Weights of a small transformer language model.
Size: 7 heads of 64, 38M parameters.
Architecture: rotary positions, untied embeddings, attention and MLP in parallel.
Training: a variant of Muon for these matrices, 498M tokens.
Each number is 50 + 15 x the weight over its row's rms, rounded and kept within 0 to 99. Layers, rows and columns count from 0. The size before them is the row's rms in percent of the matrix's.

# up: layer 12 MLP up, 1792x448, rms 0.0368, rows 339-363, columns 0-63
# down: layer 12 MLP down (transposed), 1792x448, rms 0.0201, rows 339-362, columns 0-63
up339 095:45 48 68 79 51 68 40 70 37 38 52 56 92 25 31 53 45 22 73 48 28 31 60 59 46 59 63 21 46 67 38 42 59 73 34 43 51 53 36 29 60 49 59 61 30 68 41 65 54 51 56 62 53 63 32 58 58 44 77 72 44 83 56 63
down339 103:54 54 30 61 38 38 57 18 37 35 44 44 43 41 51 51 72 82 62 80 76 75 59 59 33 29 41 77 62 40 77 42 32 52 54 67 39 60 47 53 37 45 50 50 40 37 53 39 48 44 52 61 42 51 47 46 36 42 61 38 45 78 44 21
up340 096:15 45 50 29 28 37 27 86 41 50 57 55 54 59 68 49 22 52 27 49 58 39 52 42 19 63 55 51 69 27 60 55 41 39 56 85 39 56 33 57 51 59 37 67 35 26 56 62 15 53 54 21 81 60 60 42 61 27 65 58 20 59 62 54
down340 102:54 62 38 57 52 57 59 26 26 45 28 59 37 58 77 38 69 41 40 62 60 49 46 71 43 54 49 54 64 65 35 30 64 62 36 38 43 46 62 63 31 43 60 56 57 25 44 65 64 49 49 64 37 60 75 55 47 48 36 48 46 45 66 39
up341 104:63 42 50 47 43 56 59 45 24 47 46 64 51 66 39 46 78 25 47 54 40 65 72 32 67 72 51 51 25 66 27 76 54 30 34 41 39 50 37 29 28 62 56 47 50 43 70 41 71 67 61 47 31 60 41 35 18 86 41 58 28 64 34 63
down341 105:35 82 64 35 48 67 23 68 62 56 83 47 33 37 38 57 18 56 59 39 62 40 48 73 37 40 51 51 61 13 52 49 46 43 73 45 49 32 72 78 71 59 23 65 37 29 69 45 30 59 48 71 45 64 44 63 67 67 70 57 53 72 49 57
up342 099:58 40 29 47 62 33 51 54 27 85 52 44 25 25 48 43 75 67 22 55 43 70 52 69 44 40 94 45 60 63 38 56 42 50 37 59 46 16 28 48 62 26 46 65 65 39 47 30 50 62 48 66 41 49 68 37 38 37 53 51 52 58 45 57
down342 100:31 79 55 58 54 56 45 58 48 28 50 44 38 56 57 60 52 46 63 43 25 43 36 24 63 44 38 45 59 59 68 55 40 63 57 39 60 64 48 47 30 52 74 31 72 76 55 16 75 47 53 47 37 31 45 58 47 53 72 51 60 39 56 59
up343 082:44 26 37 32 32 86 60 54 51 51 43 78 82 36 60 66 27 48 55 57 49 67 34 54 69 39 43 31 54 51 13 27 72 67 42 87 51 70 31 79 53 75 59 06 61 42 39 44 44 52 41 63 53 61 42 49 59 37 56 60 46 48 49 59
down343 090:65 57 38 77 76 61 51 56 55 63 40 26 36 46 59 42 73 63 39 77 44 68 33 58 76 54 44 63 58 60 61 69 44 42 50 43 47 25 36 65 45 54 48 58 44 79 63 29 47 48 46 46 78 24 17 75 44 54 64 55 74 30 49 48
up344 102:30 49 28 59 42 79 27 41 72 48 50 33 50 41 51 73 46 39 37 50 57 56 37 63 34 34 44 28 14 38 38 21 53 65 40 46 38 55 66 46 38 74 53 65 67 78 26 68 63 49 55 15 58 31 56 61 61 56 38 41 30 57 60 70
down344 100:36 78 61 40 57 52 42 23 67 50 48 44 40 76 53 72 60 38 32 32 39 40 49 61 41 36 28 71 81 38 48 59 56 50 55 18 37 42 39 73 52 10 44 61 66 48 67 44 29 27 44 68 56 61 36 53 55 41 49 40 51 66 51 35
up345 109:68 29 73 06 32 52 57 44 61 61 44 48 81 53 76 68 82 76 72 61 31 79 39 58 75 38 52 51 77 48 53 40 62 39 37 58 52 38 40 39 61 43 54 86 58 27 82 79 42 43 25 37 55 67 36 28 60 48 54 40 56 51 61 51
down345 107:47 54 59 39 67 52 46 53 39 53 53 52 28 49 65 47 36 31 43 42 52 64 64 25 51 53 17 44 66 15 43 45 56 42 61 56 44 42 40 73 52 48 50 26 40 61 62 46 56 70 66 63 51 47 46 57 44 51 17 54 72 40 39 46
up346 106:63 59 65 37 70 60 49 45 25 39 30 35 55 78 47 65 59 54 41 51 45 70 49 61 47 76 62 67 59 24 58 54 72 53 63 53 30 34 11 16 34 38 41 30 52 23 35 37 68 25 49 52 42 47 52 45 41 40 70 39 47 81 46 77
down346 097:33 32 42 67 37 40 78 32 49 68 67 50 50 43 66 46 10 76 38 54 31 49 75 55 71 24 43 44 70 51 46 34 27 50 33 56 61 47 52 67 47 48 51 70 81 42 70 48 25 32 57 68 56 40 58 66 23 39 57 60 41 45 51 32
up347 102:51 49 23 50 47 67 38 56 54 67 66 41 56 41 61 65 77 38 68 41 73 46 47 37 56 75 72 09 39 50 28 38 75 66 25 48 37 57 45 50 51 70 49 47 63 48 47 55 51 35 79 67 65 76 65 63 51 24 42 19 74 77 48 80
down347 102:37 59 83 41 40 50 41 52 39 60 65 68 42 50 55 50 51 83 52 68 43 24 75 49 35 31 42 88 68 75 59 62 44 38 33 72 71 43 42 42 36 41 25 59 42 25 46 45 53 63 54 67 33 51 68 45 26 49 73 57 55 50 80 49
up348 097:86 37 52 36 44 46 55 31 60 49 43 46 41 48 64 28 23 52 46 61 60 35 67 80 47 58 50 74 25 61 58 59 45 28 58 56 71 40 43 73 55 40 39 48 58 60 44 20 49 53 31 42 49 57 38 49 51 65 57 69 38 57 32 58
down348 098:56 69 47 40 43 44 38 62 63 56 27 59 48 39 57 52 75 50 48 52 56 61 70 36 61 43 54 22 49 54 39 37 39 66 29 66 13 47 62 55 57 49 00 48 38 28 35 91 33 49 61 43 33 25 47 56 31 56 32 52 56 38 58 26
up349 103:40 47 47 32 58 63 40 50 41 37 40 48 49 62 43 54 41 60 31 42 35 19 65 32 52 47 67 65 66 47 63 49 48 48 46 57 62 43 45 48 39 38 56 40 50 40 53 45 60 74 52 36 62 65 60 61 39 59 49 75 59 56 69 69
down349 106:57 37 44 39 74 51 47 39 52 41 46 64 57 41 21 65 30 49 44 26 46 05 51 62 42 37 46 30 48 30 52 57 81 21 70 55 43 49 76 64 21 90 52 52 48 60 74 43 70 49 49 69 67 53 56 44 59 50 70 22 35 36 48 33
up350 090:66 35 72 70 69 66 48 46 54 58 49 58 32 17 50 35 29 32 38 47 45 28 52 33 52 45 62 33 57 32 78 60 28 66 55 41 66 57 21 39 54 43 54 83 49 41 42 25 39 61 73 49 40 84 46 53 66 64 65 51 51 38 45 73
down350 092:34 35 50 56 45 45 66 40 26 66 24 36 66 62 43 53 55 62 46 42 57 63 57 59 15 29 55 52 36 53 46 55 69 40 69 56 48 40 43 85 61 38 45 40 43 69 44 53 61 50 60 34 58 18 48 43 54 50 50 47 67 38 59 39
up351 098:17 17 44 53 30 51 45 19 56 57 65 44 53 62 68 35 77 51 63 66 39 43 45 64 63 40 26 52 31 36 41 77 44 41 57 19 71 71 33 38 56 60 61 50 49 44 49 38 75 53 37 50 41 57 50 51 62 40 51 53 39 58 41 29
down351 101:73 62 57 78 74 26 40 20 48 45 39 68 41 46 32 71 38 47 29 53 40 49 49 66 36 43 35 55 21 57 61 72 52 40 22 59 65 36 53 41 33 19 46 32 53 72 43 51 48 48 52 60 63 24 40 67 40 42 71 45 16 66 55 50
up352 104:62 81 61 49 67 66 73 58 51 77 47 54 37 63 35 53 82 70 38 34 09 57 73 35 39 08 23 43 36 55 49 14 64 45 73 39 39 38 32 70 47 59 56 57 30 62 32 42 35 53 58 46 74 51 49 54 42 83 40 28 69 55 59 60
down352 105:39 32 58 35 30 36 42 33 23 49 35 70 44 41 50 56 41 34 66 47 77 58 64 69 63 80 50 47 62 48 48 65 60 32 52 80 16 66 70 41 44 54 47 67 82 39 89 47 51 33 51 59 32 81 72 41 47 65 46 54 52 22 31 50
up353 112:49 49 40 43 50 52 25 31 26 47 41 48 73 38 74 61 43 43 48 33 71 48 52 69 90 44 68 67 63 29 29 68 61 33 31 47 52 46 51 68 46 37 45 55 80 36 56 43 43 77 39 79 53 42 20 13 49 38 87 60 46 40 48 51
down353 108:50 37 52 77 31 43 52 64 33 52 18 61 54 62 31 67 72 65 31 65 61 82 47 35 39 86 60 56 48 57 53 57 12 51 86 60 62 53 36 41 49 42 41 93 41 46 50 59 45 35 44 39 48 58 35 71 33 77 36 71 77 62 37 69
up354 092:44 75 25 48 41 23 62 59 42 64 36 67 53 56 33 40 57 53 79 46 75 38 40 45 56 36 75 71 24 42 67 50 48 51 56 29 30 71 48 55 46 54 71 56 77 74 39 27 69 46 73 43 45 65 37 44 46 36 43 48 55 64 37 44
down354 093:61 32 61 29 53 44 41 65 27 48 57 47 30 54 19 24 39 74 49 55 42 03 44 58 30 42 38 44 54 43 37 47 40 65 52 59 60 78 66 08 59 49 06 63 38 46 46 28 53 53 48 42 60 58 50 53 31 57 47 50 43 20 58 26
up355 104:40 53 59 43 44 39 35 20 36 55 43 53 46 52 39 43 58 55 51 68 72 36 46 14 43 58 32 86 45 37 63 41 44 77 59 56 49 31 56 39 45 57 41 54 49 57 52 23 72 66 41 33 53 46 59 49 47 31 77 60 76 42 43 42
down355 098:39 37 42 67 56 54 18 63 47 70 42 71 72 47 44 22 56 16 31 55 72 39 52 79 46 55 48 42 32 28 68 46 37 63 44 28 23 49 57 59 38 43 45 44 44 42 56 18 37 24 44 55 47 47 44 56 59 44 55 28 52 30 44 26
up356 101:47 50 29 63 50 53 46 52 55 70 42 87 43 57 60 42 38 45 76 64 14 51 60 67 65 49 33 71 45 86 54 33 61 50 61 74 42 46 52 52 24 65 46 46 45 45 46 40 68 46 47 54 45 63 48 56 23 41 44 59 66 43 49 76
down356 098:40 06 43 38 61 44 29 36 50 36 82 00 35 32 51 66 53 51 39 47 78 47 48 59 18 46 49 64 41 41 50 59 18 58 44 35 58 25 57 55 44 59 48 44 61 54 31 48 59 28 30 56 44 38 42 70 54 69 50 27 43 46 71 42
up357 090:35 38 52 56 36 41 48 70 52 29 44 34 67 49 51 85 57 44 58 46 38 48 60 69 57 52 61 66 60 64 65 77 41 73 56 37 40 45 54 39 53 74 79 52 24 29 49 79 75 25 44 45 68 41 59 59 54 37 62 59 58 62 78 55
down357 091:62 61 54 49 64 67 43 54 43 58 50 61 49 81 36 51 59 40 72 48 46 62 52 39 20 49 47 59 59 32 51 50 56 32 37 33 70 54 02 58 15 52 53 59 56 71 49 21 42 68 68 65 42 85 62 31 34 74 59 64 40 34 38 58
up358 093:19 64 31 46 53 67 48 38 33 45 44 36 69 57 30 33 50 40 32 51 45 52 76 27 65 59 31 47 64 48 55 29 78 59 47 55 19 54 40 27 61 57 81 63 70 47 60 49 62 53 40 33 76 40 58 66 49 36 88 51 31 53 58 47
down358 095:56 51 46 26 31 67 29 72 69 60 71 66 00 53 64 52 58 46 40 93 36 55 64 54 57 38 31 65 57 35 49 51 39 60 59 85 50 32 57 52 20 57 39 64 52 45 59 82 61 55 15 36 45 47 29 59 59 30 50 59 58 63 82 41
up359 100:68 41 43 65 73 74 42 49 38 76 44 63 57 57 53 59 52 36 55 35 57 59 37 53 51 59 75 54 36 58 72 69 47 36 38 68 69 49 39 37 74 65 47 51 48 52 51 51 18 20 51 70 59 30 74 50 24 99 72 40 37 35 39 65
down359 102:66 35 55 64 50 11 33 50 45 58 60 72 42 47 60 44 59 67 45 54 56 24 65 68 75 53 41 32 79 25 62 76 56 48 15 39 16 42 41 54 42 73 46 50 74 76 45 54 53 50 49 73 46 60 44 68 60 65 81 73 43 44 42 34
up360 097:72 13 46 41 39 75 33 43 62 56 29 31 57 84 55 59 80 61 35 60 43 54 36 40 60 57 50 76 47 20 70 39 49 28 61 32 53 81 75 52 47 43 66 56 47 65 53 64 68 73 57 54 57 69 37 19 44 52 57 60 61 68 14 42
down360 101:37 55 63 69 51 37 37 47 59 57 34 27 42 45 62 53 40 50 69 70 78 55 79 46 66 62 51 41 64 51 43 59 43 44 37 60 51 30 60 39 44 32 55 17 63 29 73 51 57 36 32 55 58 45 59 79 55 67 51 65 31 42 61 34
up361 105:48 41 43 48 50 68 49 71 45 61 61 33 44 24 48 23 28 62 40 47 62 21 68 77 32 58 51 38 51 31 41 78 71 52 50 52 36 79 64 80 69 56 39 62 48 42 40 45 67 45 52 69 50 71 04 45 35 76 16 53 55 53 55 36
down361 102:38 55 24 59 42 32 65 62 59 36 61 34 42 32 40 39 52 15 47 78 59 44 41 36 45 55 42 41 75 54 60 62 28 44 53 47 62 18 49 44 37 36 64 62 37 52 42 77 35 52 58 60 86 35 56 47 56 46 63 73 38 42 60 58
up362 096:45 42 40 42 74 14 46 40 42 52 26 48 64 56 74 44 32 36 61 52 63 49 43 62 51 57 52 52 61 38 51 73 59 51 81 54 77 60 62 41 67 31 74 57 75 45 60 27 47 23 56 45 49 61 49 43 73 54 42 48 38 38 45 61
down362 093:59 28 42 52 56 65 57 59 45 76 10 58 74 37 49 49 68 41 50 39 72 36 62 44 51 58 77 45 37 59 46 39 57 78 37 42 27 61 62 38 75 57 34 51 46 46 29 32 00 37 58 76 59 44 55 47 35 74 67 45 38 48 60 44
up363 097:32 60 66 52 72 58 53 58 34 41 27 27 37 36 54 55 40 52 54 51 31 58 46 30 30 59 66 48 57 58 60 41 66 49 46 39 18 44 36 56 47 55 52 62 63 44 45 49 57 75 73 30 42 64 46 52 43 46 46 48 55 69 47 41